Part of a small language model's weights.
Size: 9 layers, MLP 256 GELU, vocabulary 32000, 3.97M parameters.
Training: a variant of SOAP for these matrices, 3812 steps.
Each number is 500 + 25 x the weight over its row's rms, rounded and kept within 0 to 999. Layers, rows and columns count from 0. Numbers have three digits each. The size before them is the row's rms in percent of the matrix's.

# layer 6 attention output (transposed), 192x96, rms 0.112, rows 106-127,138-159,169-191, columns 48-95
088:513513486495512497508548537444485490472503455510510510522491548444529472469513497508456483527481514478476531520504512493488512500492487548490459
090:507487477499522498502505543531498516442545482458532538518496506493518498532529519509539562473521485498439532499530523472478493519531500510513512
084:482512524523518504496516513462497499518508522474516460481508451516465480503465456493468502509467466543516498492483500476478539481455536486481492
106:474554536506489526503532519469443506525508498507495489492539497509487436482461459489464458513511508461518478501486485520515500490477503503513445
084:535535515500505499489554459520544512534481517531476482504476461504466480531539491539494486508564496489454520519505502497530519503503510504520513
097:510521504512504492513509504493504523484495512528464474539465514455494510500448494513489519538497500523495493462461430484491492508522504509469522
097:516478512534513512493502577490514499516519479517493538494485502506469540467513476520507487486443491497490493464500504514506499519513520526479488
099:481484521449515485499473468463499508454521485473501530487481551518532502510518504514496445486482500518509532472521496500477430534498518514493447
086:506494466509495508516469527494521482505448500488501505518470455520491486495505509513489478537511463497492519514546513534471513494545541508451455
088:476551476522429490517501472509452506536503525473479479515519547500505489529493474498487508507462509502493508468447480463483484462494493477569518
090:546487504496543500514537540500481531506511444490510541494515503476487530482492524552499462458498499513504511505483519483525503522501509481528487
105:482498525512497508497500476481574512477529499497534493462544492525492499500484500504557450455505555499508529514554500529496518530498459505507486
087:535519504510518511519509527491482476514475516475487512459470474515468500509494509500490495482493531510520528487503502483472508479512506469485476
087:479527480508506507513493527466427483505533491478488504505570517466466485509488438457467510469522518502523505466485510484527512514472496515495477
104:451476481470474484521457481483477474488474496480577475480520503476475467460519500493500467482482490503537483507504494530510468517451469466524519
104:530513583451488537497483515522483457459558502513481550504502517493476481474475494547506526532492511501477529500501497477508505502486495517509475
086:463535491489506556489523523499475508515490516488497489510464513522487461552506501481515572474520523516427480537474502487492509498504483528528501
084:493477519525497540468502471479527531516536517507507540547548512493491494488500465475524480515474519498523506525536485504481533466521488527477473
096:502489482538455490537517504482517498489482487465501530496507448512462517479493480553513491524495561481529529499500452496512498476514498514448495
108:498471507499512530526475459499549485461484473515553499493484477498509509466483533514519488495501483526507525521547526491490474515484521487486520
108:462508492513464570537539507509517516459534487493485477521493476490474516518495496525498523477538505494514524533502517500502463485463491515519465
096:491516520484504515524518511553516504467518496467501493489498525479465502504502492481482547508474523517497522481527475471561515490455472507549516
095:491480475490507529550488530513485475516503526513491489484523504513479536506468523493533485471467496502492489548492465553516490505481465477518478
092:499504545496484514523546454499477525521509481503504511504485454533482513490526471496495520513481518553514501454508504534550507446479492494507515
098:494513515514496498511512487509521489524482491509468516536479523511502460466507519537513514516517504471525512544542482532487484492471416476489527
092:494458487479495486494490490522536505482508500526535474490460518494522503523468529498526511491517486532489528512505452452513502497469527548484493
097:492493483493507499507466510500486502511514459474493512493529534520523507483500511509512462496486499509521486458466474509554525507502536490490510
088:474464506477487520535506485498494498465502524525468448498505486526529515533510476529516502421505461511470544447522497518491483508505491499470494
108:478460496475478467492527462535471475499486524533510542501489500494518449513510530473514525535546516498485494519501499500515503481485480550532471
112:560511491486499495518508548479503515513469479495518482521479460469508519546524512480504522487535525528507500499461547516495516504496492499521506
095:481517494479494473496517493494485519498540490491484493498499488439524488509484484546531505459474529495515489467416522465509471479485521514521506
092:506493514540564507518471464517556474504503517478511517470566504517518508512527513508531505496511539522487461517497583525501478514500475521489467
085:475506528506475509504519520520548478537499525492515523501511484502546501540509506469500498509535473481468485494550498504473512485502497521534521
096:553538501457513520526506479463454488517525505474475488532484482473494499492484539490483502506528503553527489479462528511543512483511508521531534
087:510497504493524470500513444515463495530532512518500506490478511435505542509475485483545526507485451482514510498497508529538565473500514516541516
098:532482469515510509500471522568473508480483523531501506544475487522496498459498550546518512503473517514491496473483466493553481507457505499489503
079:507469512517566472508528486531482539491526511539467479484512456503471511511477503524517489502489466512446509481483539519518490502519547567468485
092:484502464536534460485493504516488529512508477519490473523544530504495458501471497446524484532495487507502474515492472519523514484497501487468488
097:503428502486539481525525505463465542457513531519494483474481469487511478513523497501541514502469524494503501473478526522507505508514504495478455
113:503499453491501492542485502515472544470508530519487510471473493513515517490462492478536499468484521506467519499491518475536482471490542515504518
093:498502508495517460551513498461509485460496511503507442463516508472494516516513500466476534499546517488516455499505515535535515543517476519501494
108:506476489511497484497544505517495521531525557509465521467496521457494497503530531453486508518461513466511505498439532484536523477495519526528509
098:486455520448492499487466411491489475540471508499461517476503513557501464489478505510476476488481497480533516496506449511475473519497498493489533
099:514473493494508501476542506520499518537512511544489477527504472522526471495514482501520516505467512460505502539517505495506545475511502474489518
118:495466488508488505527443469509455459532531497512509526481498462532518486519512488447512489521512512544512556504476496519505530496519511447469469
113:538476493486457487454509459533517560516499490540504525500508500498535490499484494517482496490553509503487530463503468511515502507495507520482538
128:491483509505527475516471503490523465524475511516512511471511498487522497525503565486496508503507481407514482543462565488501486529513466521458474
112:490512473516532511476493488548489487509446527496471507471496520492516549515526478502507488524482520488507506508480500543482475527498510514473501
111:498519503536502495494504502481517495509489467512498498512545492518468528517502501487449502486541492451545499476474514515479487488521507444498498
128:471503457521503507510515546514480488471507508486543469477484498497487515514481524470480511487514533519456506500526500515453451476471513507524520
106:530569488498511496538511571509524502512499477517529496446525470506446495526487479509493516513495549517503499483554527527543520510524465506514482
109:505480552479534504475498492497479512500518511458458482485477486516485506503458498487493486533476493500528552506512530537540523489492534489472528
098:481546516490494524531487504498554494462528483495484527474509512490488513480484452545535526502490493463492494470495504513453545480493529498509494
118:467492479481506547496470500539457486494529523519484525525531500515488523503504493494467490525499460494478486515538478505507517432507486491503534
114:522538480493528534493521508483460511485494486526519495514479487494448523497496492495499465522509497460501527502512463487521500479478495529466549
124:536532501510491443497463470488485517484521539488529478467485508513467495480489477477481488498478484532549508536488487482535450507488499475475494
116:480501465541517516511462464550506494528472498533497534461476488545490509512532432501488534478481465450505501496518523488507482513481502511494502
115:465496476481511535508494501531520510481475508456529476514536515536533465508546512495446475511502506523487469496502521502510461503512537528478453
112:518512539507471516470518464477517461515518491495528507461493520529529479526537487527516519538475485469472478550527541497498477535517493533522484
124:529495495536516471527443527484474484484518554513473497540505556474561527486483529496453485511516520497528493551500522458495542502529478502541515
105:480488488548484553545518487511515491492497484518509511463474500534538580520486498516456484464478452510506509542522539465483442511520495523512480
127:506529468521479518485483486574540473516494482458491494498510534550485521516519481510503509465494489508527493480517466491504516495472515492538569
119:520449527508469509515493537504495435521513504495539515499511482482447513482490527532484519511541481510525517479482500518466498540528527512532494
103:513485458532538515487502523508470574487461465501491527495497541528487507514491510521544468477470490515512498532510523457455526452515545521490500
125:529548519483518491453499487519491494527521444493522494596490471497499486480488466512532490530503519503535479501513490499468487506486507484478494
105:540522514508516503459467511476507491505514484479479499525477476512457454498520524443501515517483481530475512493497523463499544512509487469564511
124:538465493510495463481530449465435534505499493515502483493509479469506483474503520514470472489525522510498461466476506505473496570494492505502505
# layer 6 attention value, 64x96, rms 0.108, rows 42-63, columns 48-95
100:508515499456531520451484459521511528549511480546496545484497514472478503477508514501483519472540511495494480447550525448487494520474478502507519
115:461458511504518498518472532486554504468540548534484476516548536498518536555477520511490459554514514524514524526485529487495482517483501478473507
110:471520521452521508487473506508468509483501508500531492418504477494507523503517482480491485515557483518473485480501454504509489540527474538488495
123:498501495523479499519539501509502495528512542479491481469484490469495512504515493516471474494525493487578471488468501486522473492508533471521472
116:494529468514496515522501546508517488510464526491523512516500493490498525524465525461487493548506508497490518530585508520475504500476453492528490
108:518539473495455515455517511500492500511483481543496522492497507442480453510508490462460516514504514523484469543503531517545521492449514484467510
114:532489530509518514499462521460533505518520518478513501457496501487487480456500463519476446489477481465528497480470457474518509516519526494508479
110:453493479514533518518474501518482495478547526511471490538498512493512510485519511507545491497495485471468456455552489523452504492508508524524531
107:527516501505517517547483515549500517471453496512514529478514498547489520468486531493469456531488459505508511474541524538516515469528476501495516
111:516492491473447479523495528501466531517527492510466496463466463518486478492482487498503540514531501460485548506511460507532498492491512510496517
114:482490502530514448522478500493511488519527521501488535525477516508465497486504478531479479500476531517516492465481528503473514548517485492498483
110:527470508501522500505497458499477522493479513538505506452516516546483527517503467494534459482505491475487517532498455509493463530514457508465481
096:504458463485490534481485541491522512455471509448465488504488475535471490466526522503461475470540490522516489523487528513494463469497487521513504
098:524481500475528474498511490453497492507533507480533507507492485472513496515516497444484510502476495502537536504455475455511539537545447500557534
123:461476500509456482550471479480545465488529492460465475516480475496539488505530492500443502492498502484503503501500511540491507485503503504506551
117:475494507518502502501467496451455469444477532530541487497488508481507537511525499538461445472478500485528494514536498489467485537475510455517521
116:496528468462455472476507511516450469564458495496497530530525503452484522538494506481495472474537507515510526496500486513486540512550482518490529
115:523514561518478488504506480469470445534548501488509512508525490491494527497476499484472493488490491507556500472520530490482508480508496500468477
109:470502472516524490494477515512501512513489472539480497495488489507486507513471545512540475488457515465465479532528472496478509471467484497514507
129:511518494474560467508490459518550469471466458489521449543487469503496488505531488516540466520515498494527490515544521528476473517512514506473481
107:477529480470536486515530520500473463516468493506489495444534495462506516501486482469507495492501515511533520490493513472506495514480535515558479
124:524492480499500435494505505486517476492526464466538512499480500497491541529516506511461521502498500497481506501503474528501448509490511509527461
# layer 6 MLP up, 256x96, rms 0.117, rows 0-21, columns 48-95
099:481503482485511505463473553543524505525542483546503456484519523506487522523505498498499540549539480525501518428500488476517526483530519488501490
101:487452515468479497508504511501487499510513496504533481455498506558496548523567524508491509476494497439483503499476490470484479471537481505506511
097:546518500476498462476577502532536509497506475478536501470481514488445473483471504495522537515475482478499488498517486467534477477508514486478490
110:430487472529483561516482524514514504547504450503523491490457510507521532484499505542494491513531480482503529522491521492494482495531466505542508
091:487503555505507488498486510466510528557531528503461505525541563556536486495487506471510466488523506501530510507477491469521535512502513535493500
093:501524478512510577507477533489483435485489501488520509496535536528476492480493458517538542505506509524505503531510490434500478560521510524504496
096:522498481490496479527440469503493500527484510500517509474557484471480466493536518509448476484486522479521482524491520489482529529503562495537490
089:511505494485500466492457453494498537507465529487496515502474528528495449483515483523460526496593502502513514524486506517528488501492461527499467
092:483537468511558437504516497491483492506496490487472455494522541519522501535493492542500504528503501494496476542487524470482509512524482475506536
093:486454451511487502523494491522491514538513488500500506471486528558499521484515498511541530492489484537498505484518451499490519488504482530501438
101:516483520485501500475505527518496468508508544499477477482495483521477534479473514486509553486501515536477521509519554493505510488515490468518526
100:527518504480489504494490466477503510488492511488478466521488490479479506502495499484494575542496451516508487537516535527507472476507473500498501
099:550497492493521506489475496518499538518505497486502466498500535538538536469495499492451527483510486502499470479489503523480489515476449500488498
095:538491511518528526489473469478547509476482479503500464530472540504517475499478502450509473510507492459488489468495506513464478439508508502515516
099:462489516461460497462506477483526503499470470478505475491495515505456549501560517512560448485499516516504539523484525490489497508526475482486493
102:471534485483556498484502500472534555450492519490477487516494518541507508504495477514471494483494493510490440512508512481526502500502486539470452
094:528493495485513549467492500528476457518495465496496495522483484513548482508517482478500481515485467537506523516495519527482494552513471513520506
101:503457503486496541507525521516501466516508491496468460447550565488505497545497480484508479554526468481525524540487488529460499490493533505514496
103:508542486515493478464500512484461475443533483504484497528519479518478549506486503508522503504465496547476513500465465520526483488489478485525519
100:482461483495513570506501473510522499515477500491487463512494502502485483508471510513497477514469488538479489527504562506485492514485529471517552
095:484488510516518489499507469520484506455499536463492510485541453496487471464536472527550531528518517485524496491495501500473522497496443503471512
096:483444497494477508506526492474500489533534560492541503464482518538525479502495442482504503496550527544472487512539546456519504509492531495501498
# layer 6 MLP down (transposed), 256x96, rms 0.123, rows 0-20, columns 48-95
090:490494515481507505496467507517445535525504475527546488482496481504503499479492525513481474496483491492507514472456453460502482488502485493463480
106:490454484517468535488473467509474484492490535532495507481482499553530539504506528503498506532496500520499480457535512479463516541499488532454513
099:490500501475486571478516504512485506495469542511519509527533483525545512520511535504491481505504501472538521493508451505471465523478545504514497
103:478522509492469479503476498511535484503485490458494489534499473443506524488520462526524457465499489495549473480521486505520474469522518495486494
086:449502499511527528511501500503507469508526535484504500505481429485504492510478499504474499463568511529540488491512484504514461513501482478478520
100:517481531478478466513496458495501508511479514526467506472550477462500511511544542507524503491481506468516492453454474479478502507544512458500458
102:435503511483500516481538464533470513531507513502528527489464528507525502491477513461536457503492499489492473481533462486511479484483499505504496
099:499487501487497516492517529511503502550524467523479518461499522513501523449508522533490465506455511513503487500507512501455489516470502478504514
098:470465512491501515499473451528471487462512486574498540499529484499505478544548516488512504471469550518502520501503496493472497506468460519522532
095:479468481432522484484509501471465509523470493541514504456439494472502516504536493490490479505519510464534495485495493494459535476512474523486511
110:491480489525504475509487500520444518460494529502473504519520491508488466510524508493477493517525534507468468461484482470487495532494536504496490
099:465471510501516502493497505506536531515557492509482491486550457539475481511482512526508544515484530521463537501479528515468540504513533460476492
106:482500493460543480479502533500504542542512526488471474518498539505501532509545550487521519496480464471443445508532463510476460500469504485478463
109:498533504524511485510527520520526481468468490457465503515530515495505505512521503503499468479542490464518504493501464492483481522464524492525509
103:454427513474516452500515517512483482462530507506514520462522473494459523491502513527534477488490490511471526524521466472507537543508530480567504
107:522496499494489537485503529491519489524479568490543470509512526489543536495486508457502494510540512531502509517491444443467485504507445458511502
092:499471471494502488518490447520499557495469455469519498559516492490454510528486524509451544453513523491508559514483507474488479534503480443469496
109:471495519498500486468529496499497533467458483480498476518558522481492520525482449486502533512490500496484526531501470496473479490499462503506468
102:449509471493536517489484510474498499517452497516491516482513491475509458509472479540479519490496479538559528499515536490508536500522465506499457
092:477465457552517488499470544454497498485475507509492508521541457494540491521510524510486537516509488524517494487526480480533496530462500516482482
094:513452517478493495479496496479494495507525528551437477496510503487472556553487484506467465472481479554470509514488459522526506502498482507477525